config.yaml
n_head: 12
d_mlp: 1024
norm_eps: 1e-06
rope_base: 12100.0
qk_norm: false
init: "normal"
init_std_o: 0.0
beta1: 0.95
lr_head: 0.00436
Each number is 500 + 50 x the weight over its row's rms, rounded and kept within 0 to 999. Layers, rows and columns count from 0. Numbers have three digits each. The size before them is the row's rms in percent of the matrix's.

# down: layer 4 MLP down (transposed), 1024x256, rms 0.13, rows 947-971, columns 128-255
# up: layer 4 MLP up, 1024x256, rms 0.128, rows 948-971, columns 128-255
down947 102:526539476525482393478497499431544446490580462440607431499525507464565477473514451572536565453512551532547553496455505484410485379507435541468569473529416528508533447475530506540469525567448437405484533508466509510515533578458533503561542493502562458460516450558439538486490470471481420603421488429487515597437486507483456517502518514552504443482593463438508464485523518548479484448608
up948 093:445512529424495537467585509426551452509422445337517586469494561529490455557396523545506568485523456488454471462504550499468534542492539475579511436508401403494534545548533579471519436476455472502501454515393524492497424445439504523522589386517482528516478542522532573449543501487532480549604505447402443547496497504499524461467458576463494556492525580617508397533485513564544587426454
down948 098:460455550620507448544464557562496439572464572517485493479583481478538428492524512481466465489481589467472627513465528480540486452472556481518467536643531457541423474487412506463421461488462507571429534523536437488482481491516449569565473549511541404423537432460541468482531480497440513531410560558526469563429513481424551446476445503537540455499488426495447498585543545525527496504502
up949 091:431477527531490473569405440586609476525514503521456499474471555488563436487561521418548505399491433460542434525472514501478502551399551510523472564519563502440507514533505482423640538464563509470434487492538543497469480531522490560424501438491511515474479481574467492484443518436420477456523485482546400516540470606458499559413545486526498546506549553427626436429614525474500559534508
down949 093:513387528445485485569552549537506490481500556549508498519467470440439513501482468489443488542494553522546548464490464470461642593544488552529480403494500500542443538461482501576464465489419603530516499470518546445577503499545442497610506489387474506571452529526478513523525499566460562484628433649527519509445534453535513428517443514556608473426504501511325471538516496479519507559499
up950 106:531551515451471552439468466523553488545368507481468534471477562402563453525374516482493494508529533510501481469479637482550482528459532558587479573467489507532585448516534479576489432469483429468547480573479498511507567547504501445589483487520545489527515485486473514630457582532461487475514470411510372563491446618575413444531475573525535495459464493530501521546474469508447534521540
down950 111:526460601432549497513452490534487483419474475493539482475558636534483547531463390518466510538508583413448465529504474506521496655621503471545468438594508475525512578485516491510538532422530498545563576515520561516423556454408506551485513577457408498523435425517451464487423588475404494456532568527441487424481457460510424554516518539531561454469507404572463481541481488535453480488411
up951 103:539405551563550484468578544538569455519549391553445472503581483466460486580406498457461529347503495537468450522533508564531416540455506436512483502507501553558462463498537572508536416421552519566434512378460510546461396524443424533505496572522522503480613378522478537550493477512509548430468542471534506506543623452519390458565472444575483464512518535445481457483556466469537514517423
down951 106:499514495471492536580531454427427514511397453468470437489479456487555498441537472525467457519507402566472492572498436432512554640499479492485490498529444513489465450501459449452437480541438448513521563561457419495506474570574472471419511385476445488461554514467462470521522511513515523497582503531536523570581442582582558393483539430568493457548575468579563578466502568566493607502572
up952 096:536514568446540516472476449487444483473494444519509499488531461519428505590508512543438505477515415549575445464516588517537386501545472450502544471420479581514365488484466514549590504584501449425514509547500527501441466494458530484643479500502564466469466396586545503541496489488460570386545477433506506413474515540529402513541527528505518528507448541483538505447471502436428470475479
down952 100:461505471496456515485471558515514385487522528417531584485445500506539428441474566565500529505514524455506558487478499490525543613470541516479479555478491459441538502499478513453488511456480477562490418418522485540559503528445493482442476466475524600556507580543435474500506522458485459505473435545400569528441560506520587447499469518500456428522516526513454494506537483611560521527551
up953 097:461427625535569522500515570483567433472505437482636465541572549530567534588502473531371557445626440447514465504550580485508534544479515507480458467557514495478500459513551471502513391559455553537488410432475498583361458478481447597570540539546491592442461420536433482436470485463475604521465474434468556445473523497458489536466529554578433433380464555492455535475543474493495498474526
down953 097:467530485565469470497497449531502454445495573443500557394550510472477524449569484544554522520457492377607445587454514510546481458535457476519536505468374487473468469446436529440519488536546478480523573498510513511528556572536572519595475510559516510496462482487519494565514462595526428454465477478561468509550493449451504464553511532512509481659512528376556425550460396466484405524432
up954 103:495599548459443482465530494513452444519510404534580490445504474434578487529454407549462493525481456531474592535505599425538409509494476490515441494510512595576523444399467445555522537502461494565463439612490443482433566536516551529468486531532493616496512436452473467525456487497483438525489581541442502513451501656487524480470358513513507551507520481574513514483526487530472587444514
down954 105:459592526499486531540480454475482585456484491467503440459388560531578551500548479504443499504580481395516561399563435508482583419509450552575628510440484435549504544465567494557561499572469496493470597533472512431449504458507509552421443541426450560569536447530522406551476514500446536477484458570538530470527514417435518536542483507532500526576593470499400526483580445583455451524439
up955 091:633554543471604559441542493473514541598443511445479509370505530470444453518409528454520529418470476556438480488510477530590497494508460439558479487510528646561524524495389473500515623441389510524526485487483408527446555594493501477473428458475524563505586552516479516450492487489439512415434546485482427526534537521524543485545559525519476435479414499506523499528508484568530556469539
down955 096:452503534476417468502544512571479563494477512492487521442512427594527535498501490467494484441442506513464548542479475517550510498509521511536520400484540440516535630634542532395520539544494576392449510486535425477437446567459436489470496536485460534428498538405496505396541522459470490493495500484530510531510431486461519511482492426492516486549552497565480423597518515481489544461542
up956 086:644491518545489584508522454457515475485527429406598503510532511455550523361548496528469504485505507473396445558447465564543452484529532436493551404505510548353554533525489509512511507589528507513459484465554451542525513475469566576505532393533527450474610574451532526526521480513475490579469539534512520582538486486454477453467484446426467431423491444471562557506478530533506473573546
down956 079:353472442458442456483483544539490512467484534556393506515518570502490488569480497571541466587555536495542555449585428456412567360461491541528474552534453427548454515483450446545453497429406474519498461485538491461480413571478463463509477509432527578514377486550479433463556484478503447431472474517502536433511567556506424490565519540537510541519534524455415500581645488479535515514490
up957 097:424557470475540506476448456506603444554570479469539565541435515536584463495495495469482552522434485513549400530554606553493490598430441521570430406545527422568411544462500535450515441485541489491480476455480499513518407501514566456538538471508466445510467429498522512536438551558478486504478534501456435477419495703483426407525491633511507612539477516457552548515552499535510509533556
down957 103:491472580543519412522609496555495481523393460513573485479449532506535370563556457571532459545491528560522472505547537462547504566473365456518516560549529574514529485586519477436448591522468479459568536464517489495430437428512514447455509536526523504518470512552502397524572465492500518438483418557321475560506535482476464561444497431543469518436540488477423550505565465534582458409430
up958 096:516452564629463512564527502533452426498541422473482552540412465535408531468460534541515549519541509487555492424502570448474433504503467524400532523524564500503442488485446469524475491570481507409436581526460499433537497555488511519472534507544545523558458486513545481459435420421568456496439508543473556574594529526468415554492472502474573531396570520455515424539476506486414497454396
down958 097:486522429482509436484491432480644456434523525436470343473467476535574563546588547503430429453523544453430563521471501513507399451517554560555523458447442556514591534528457354615526527423546413435599440494512500530482561507443489561524549444479581507381525473483464454493488560503509485504513412406562457545434535497557459444591495522506520481582521439552546581500453540376521471489555
up959 107:483413401584495484447564480479499489478524549455547535463477389444525426527528525566430566509504508579437519579517505550492375523509487497481508553618517386421516491445477519542519484498637513474488552470460453434505415477489539501561419548462541514519479473493566481512540512530516497469463465489489506478606538513496521466534412441501548448482510514455508519516501400556472495480474
down959 107:423490603494515406572530499497564458568524436449472505506471477374422475454524573507471498454506477447478516563604590497497494566453502492465440363390467513527469507496472487501512497536554548515572578477566602504459430531432541483551544544494468462558470529469536553543541462432521436515516488571456379595491471513457471473469431551507568470437439436518457576541476546509444400478397
up960 099:513543602651538536477432474434453465392438449579544481535552358568532487587508464521502508487548462416515501481425591478564499486500531558470518513492458579596556513487512509552535536501592517529591484494482574521462498582432501540630460462546477516587530526481534490552441525475459506469477555489489471478464517574458453464581417506496416490486515508477536503522514468495544516525588
down960 101:472446410423449510546520419402484501490445533548464373519397551377520489548564490540426585567469593470502558414525508471428512490490445470541488497435464459520524533478516485498439507501474429486553565550519387466469473521507498515409478555476463527498525574537453529488582513412521505503520496482392463524554521403513511503598502484569475497433547611442456507509625480571486520488530
up961 105:551439593480478505479526488499478477553513483531575468499365593494461485456465497458400526432455447473476481522531470446559466521468515367582478507567505450422507491555626497466438470531465501478516443384440427448442484467503496479562469417513535535577493468437479570464476461460442529447596530474511521476573518454424442492512519438497441433540511470394540588588484374502509487515453
down961 106:513464442538555574521461473448491445444436494403526454538472471525509461498448451606504441488482555480577507490435494469452533513521538531472599452539481525489419519577492548579427383450577575563503583507610538529474498463479495578483545562534555637496462452429415506461502535537525406511473541616455448550431444502564428483457483453455465466444482501450461476403499551581513494548459
up962 092:513525506498456628490508440515467552525522537391464502526485601490564490454451534472514595488531390496421409546412577541523536455457511520483507494545523482479572461535492468458544434543574523491464517506542488561483551483511641547537551453562502526487499488555503598492428488463523575486560432388510539536525546554551517537432446524474496621478512417480527406510446517513486533553497
down962 108:519480534518514524501502497467509523521471482516508524470531482499491525521545491464497502457497486516488520454478491532519501003522517533494465495517456466506498479493525502497480532495462475494489513531480559514508479486472524535543516498489482488564483505506467496472508505517453550498521492479533510503485489488448492470531506495468490481535494524510487494493492493544484494494499
up963 087:605647493604510495487636478537499473564510505561518577524498470477543508563418558474522495436506564513533526430408466523510546530412541551533533494433534517480589526435575462560463521432556541543539433510617534483482485447530570421510490487539533562514525548370565456498522497481510439507577544496482514434486545495579452398366453446549517459443519474524616417458511519454490505518476
down963 088:454486458467509500592500465550470602389518492525455401537398472558504340440587453487504456555459411538510535527538486450536477547545449552503452460371455475597465445600510458478501481476392579441524506493483499476504537464419474579459522460452439366570478432497481516480501559444464594463576455456521519541466479540493463486510478525468504534471499495524410580509439425558580622480524
up964 101:492517493546567608469584442537551503517470450555504493503582443501554483407507465546486469436433559449480455590506558500474436516452549508534476443492559524450497481504473469544497361450498459520524486452511479532437589537519498600535523490531522498463502466626556469540502392510449469406476534443415458557445503508438475554460520508587360511453490473546495499537526414579502606506525
down964 102:488489444525486500398469509513536521522473516524479510529530534480462567587558498389463586486517516566466642598376403614495453436552506527464523519368506536542581496495491437447508536508526518545491503548508497425450546569496508488501408600456586547507557489470394539465482607475536531562450531495535495408447506475566524542490475509482556489538563499466472464560463456532492447506467
up965 105:493485550559460497488498512483552545577477548431564514424512560463445513428557542549490515458415536468485535440504437540467492565468546445620557539528511507488531365450542483453519487533487464627471384423450425576451462433428540490622496511520479535555532555553447448536514444480587483486577438527479462470520456482578483459494567479557524492490475546554547548494456422456451524560472
down965 114:513467477487538452460471499511498515560483536549561422573493474433529447522496482466480505504512513467554500454556534456381446633502648450445591526494513483519575516502557425455459543439554429433504503529547517510493592486537496470479589556516460519477525495505459565529542518521484577443488511537392512456492508500539433524489528502478457635579510421507459587572543574514489453440441
up966 082:526557469561456511412395476502518353525529446538518529460516528496478536504425500503577542392504470492508526546477553426466482528406443492508476524483448553558515503437445483566436498537543476596554501548567500590454495583490580524518478548461439530495522508458448357466508381339453488397523448559537432496443461582470500569526481618486530459504440506485464557541542547488502487511490
down966 081:495502488481541459449486498462464545464436488494393511449481484525561620486536547482491445532465647452439502470511506491432462490561440553472568536450565472561548592605439509499618553511505491411584548566406437427408537449563493551522488469488562458463450530501506543514483457564513533461505484477447554568523516419434502463503513445504424488494499438426578486578480413478442539470447
up967 097:421397467498475494444477488510417482516527514408437418461528576463504501517524396503509556425439546502514543474587579611543445514527463589510571438411497541532502456521522482508450451479429449526516524466531475474530617587496503509534476497579447531496599401560477424559458559540544496524464517479509464528503518505481486472555505549605521545487544525523479395566558448513473462450531
down967 095:565533490511583470429450554605394532461449471428500508497517550473413506501475475551501411448539464562554594564498584441490492575551535425577474488573459539512443515473613480529511554476507595550506478466513531419402553495545514491537478485486488485456460509504564505507511456487531501481537506601527532407525484482462468488473490486434533411464460486550467574469520472467562508508407
up968 097:572566527603499530431498485406474571518521513516455473448517597479573481488456490516531486459431552517485492578495457406437497479463539519574545578459651521423463485465476456498508445469590491425566432441579434491499549463538607476545526432479488582512482474488484432450518510509483442441455492391491464465468561468509496414491523480545351445512480479454538430557594517418468517540506
down968 097:501526511459476565510518542525553413508486498473524501522438484465439447516511511508494432643544464426545467439583528451548451532542448467494488486430529533503515470496537503471532578499444482533473541589504500504537495402455550585456542506483503416501459523427480582602441516460480607595498487568468547505510514507491473470570462456488558518530514490571465477535417451528418440426485
up969 098:472531589519543511427537395536478410571554453516582524431509563507532510538467540516565504504454520561519444549512487534513490462489461456595508397553489470554526475548538514484507544476600482534463454448509482514554456519453570588528504441459546443452530483602472495484481449608517507504606521530430403526526494551566399536441469478493440456500528402455599518514493478531482547612483
down969 102:582548403546459516583495510467407486510441468470469595536489467411543553401514505440471486508414520382552440498471467493519579325461490448455544498468486440458516588519458483474486570474447475506496539536433451530482487526492477533470541502551600497593482441576586466443449524459506517475494550453493569441511443555501583474568513516490562497572527497503442499536539514471521470515587
up970 091:495528525508470535471431535480513488566482514481445641465486621486484477525495454423508462482421565475434493527468515558539556552436501542502484503535481400541563506580495521519432575483497549504521522440374478520512458440427501526567470391533419550511464534575567552543503586447451497532538452509455458619418443491458514568424560501590407495479495483513519499510516508549487501511463
down970 096:532533495429518484592470536522548490391470498466506390533527420523400470542544498510562425522598548517519531449570534438564454605533546568485509480552630457575474486447491492481433561423525498427507520490486512469455465483481503558433522563406445540499449502493444468529480528527442506491570470565481544489505524435460530442601431566468506524402485550537475560612562526427461518464491
up971 099:477519498515529505481526469493513428518555462506550492536444494517444431502546455467418503528504480449360481494545540424507553564479441489503536601448474415535522503524485598421556429469487521450513417476507504559484421485450548499561495539612591485436359552522490524542365511467522590497557569443422467523509484464497535454535468515559423554516521466450551557547469447414520539563555
down971 101:478474505484510498451559493488558427427546556422473522509619467479515541573504560545577566470546536451601415490501508572470469545538486535502528430516445533505514485420477503501499517390499501487535492460512534374515479429525504590504442499513456509534488466542542500420498544491419473491507499477527502481446493541470486577474449504522589608515484584517474463542490525536363398476542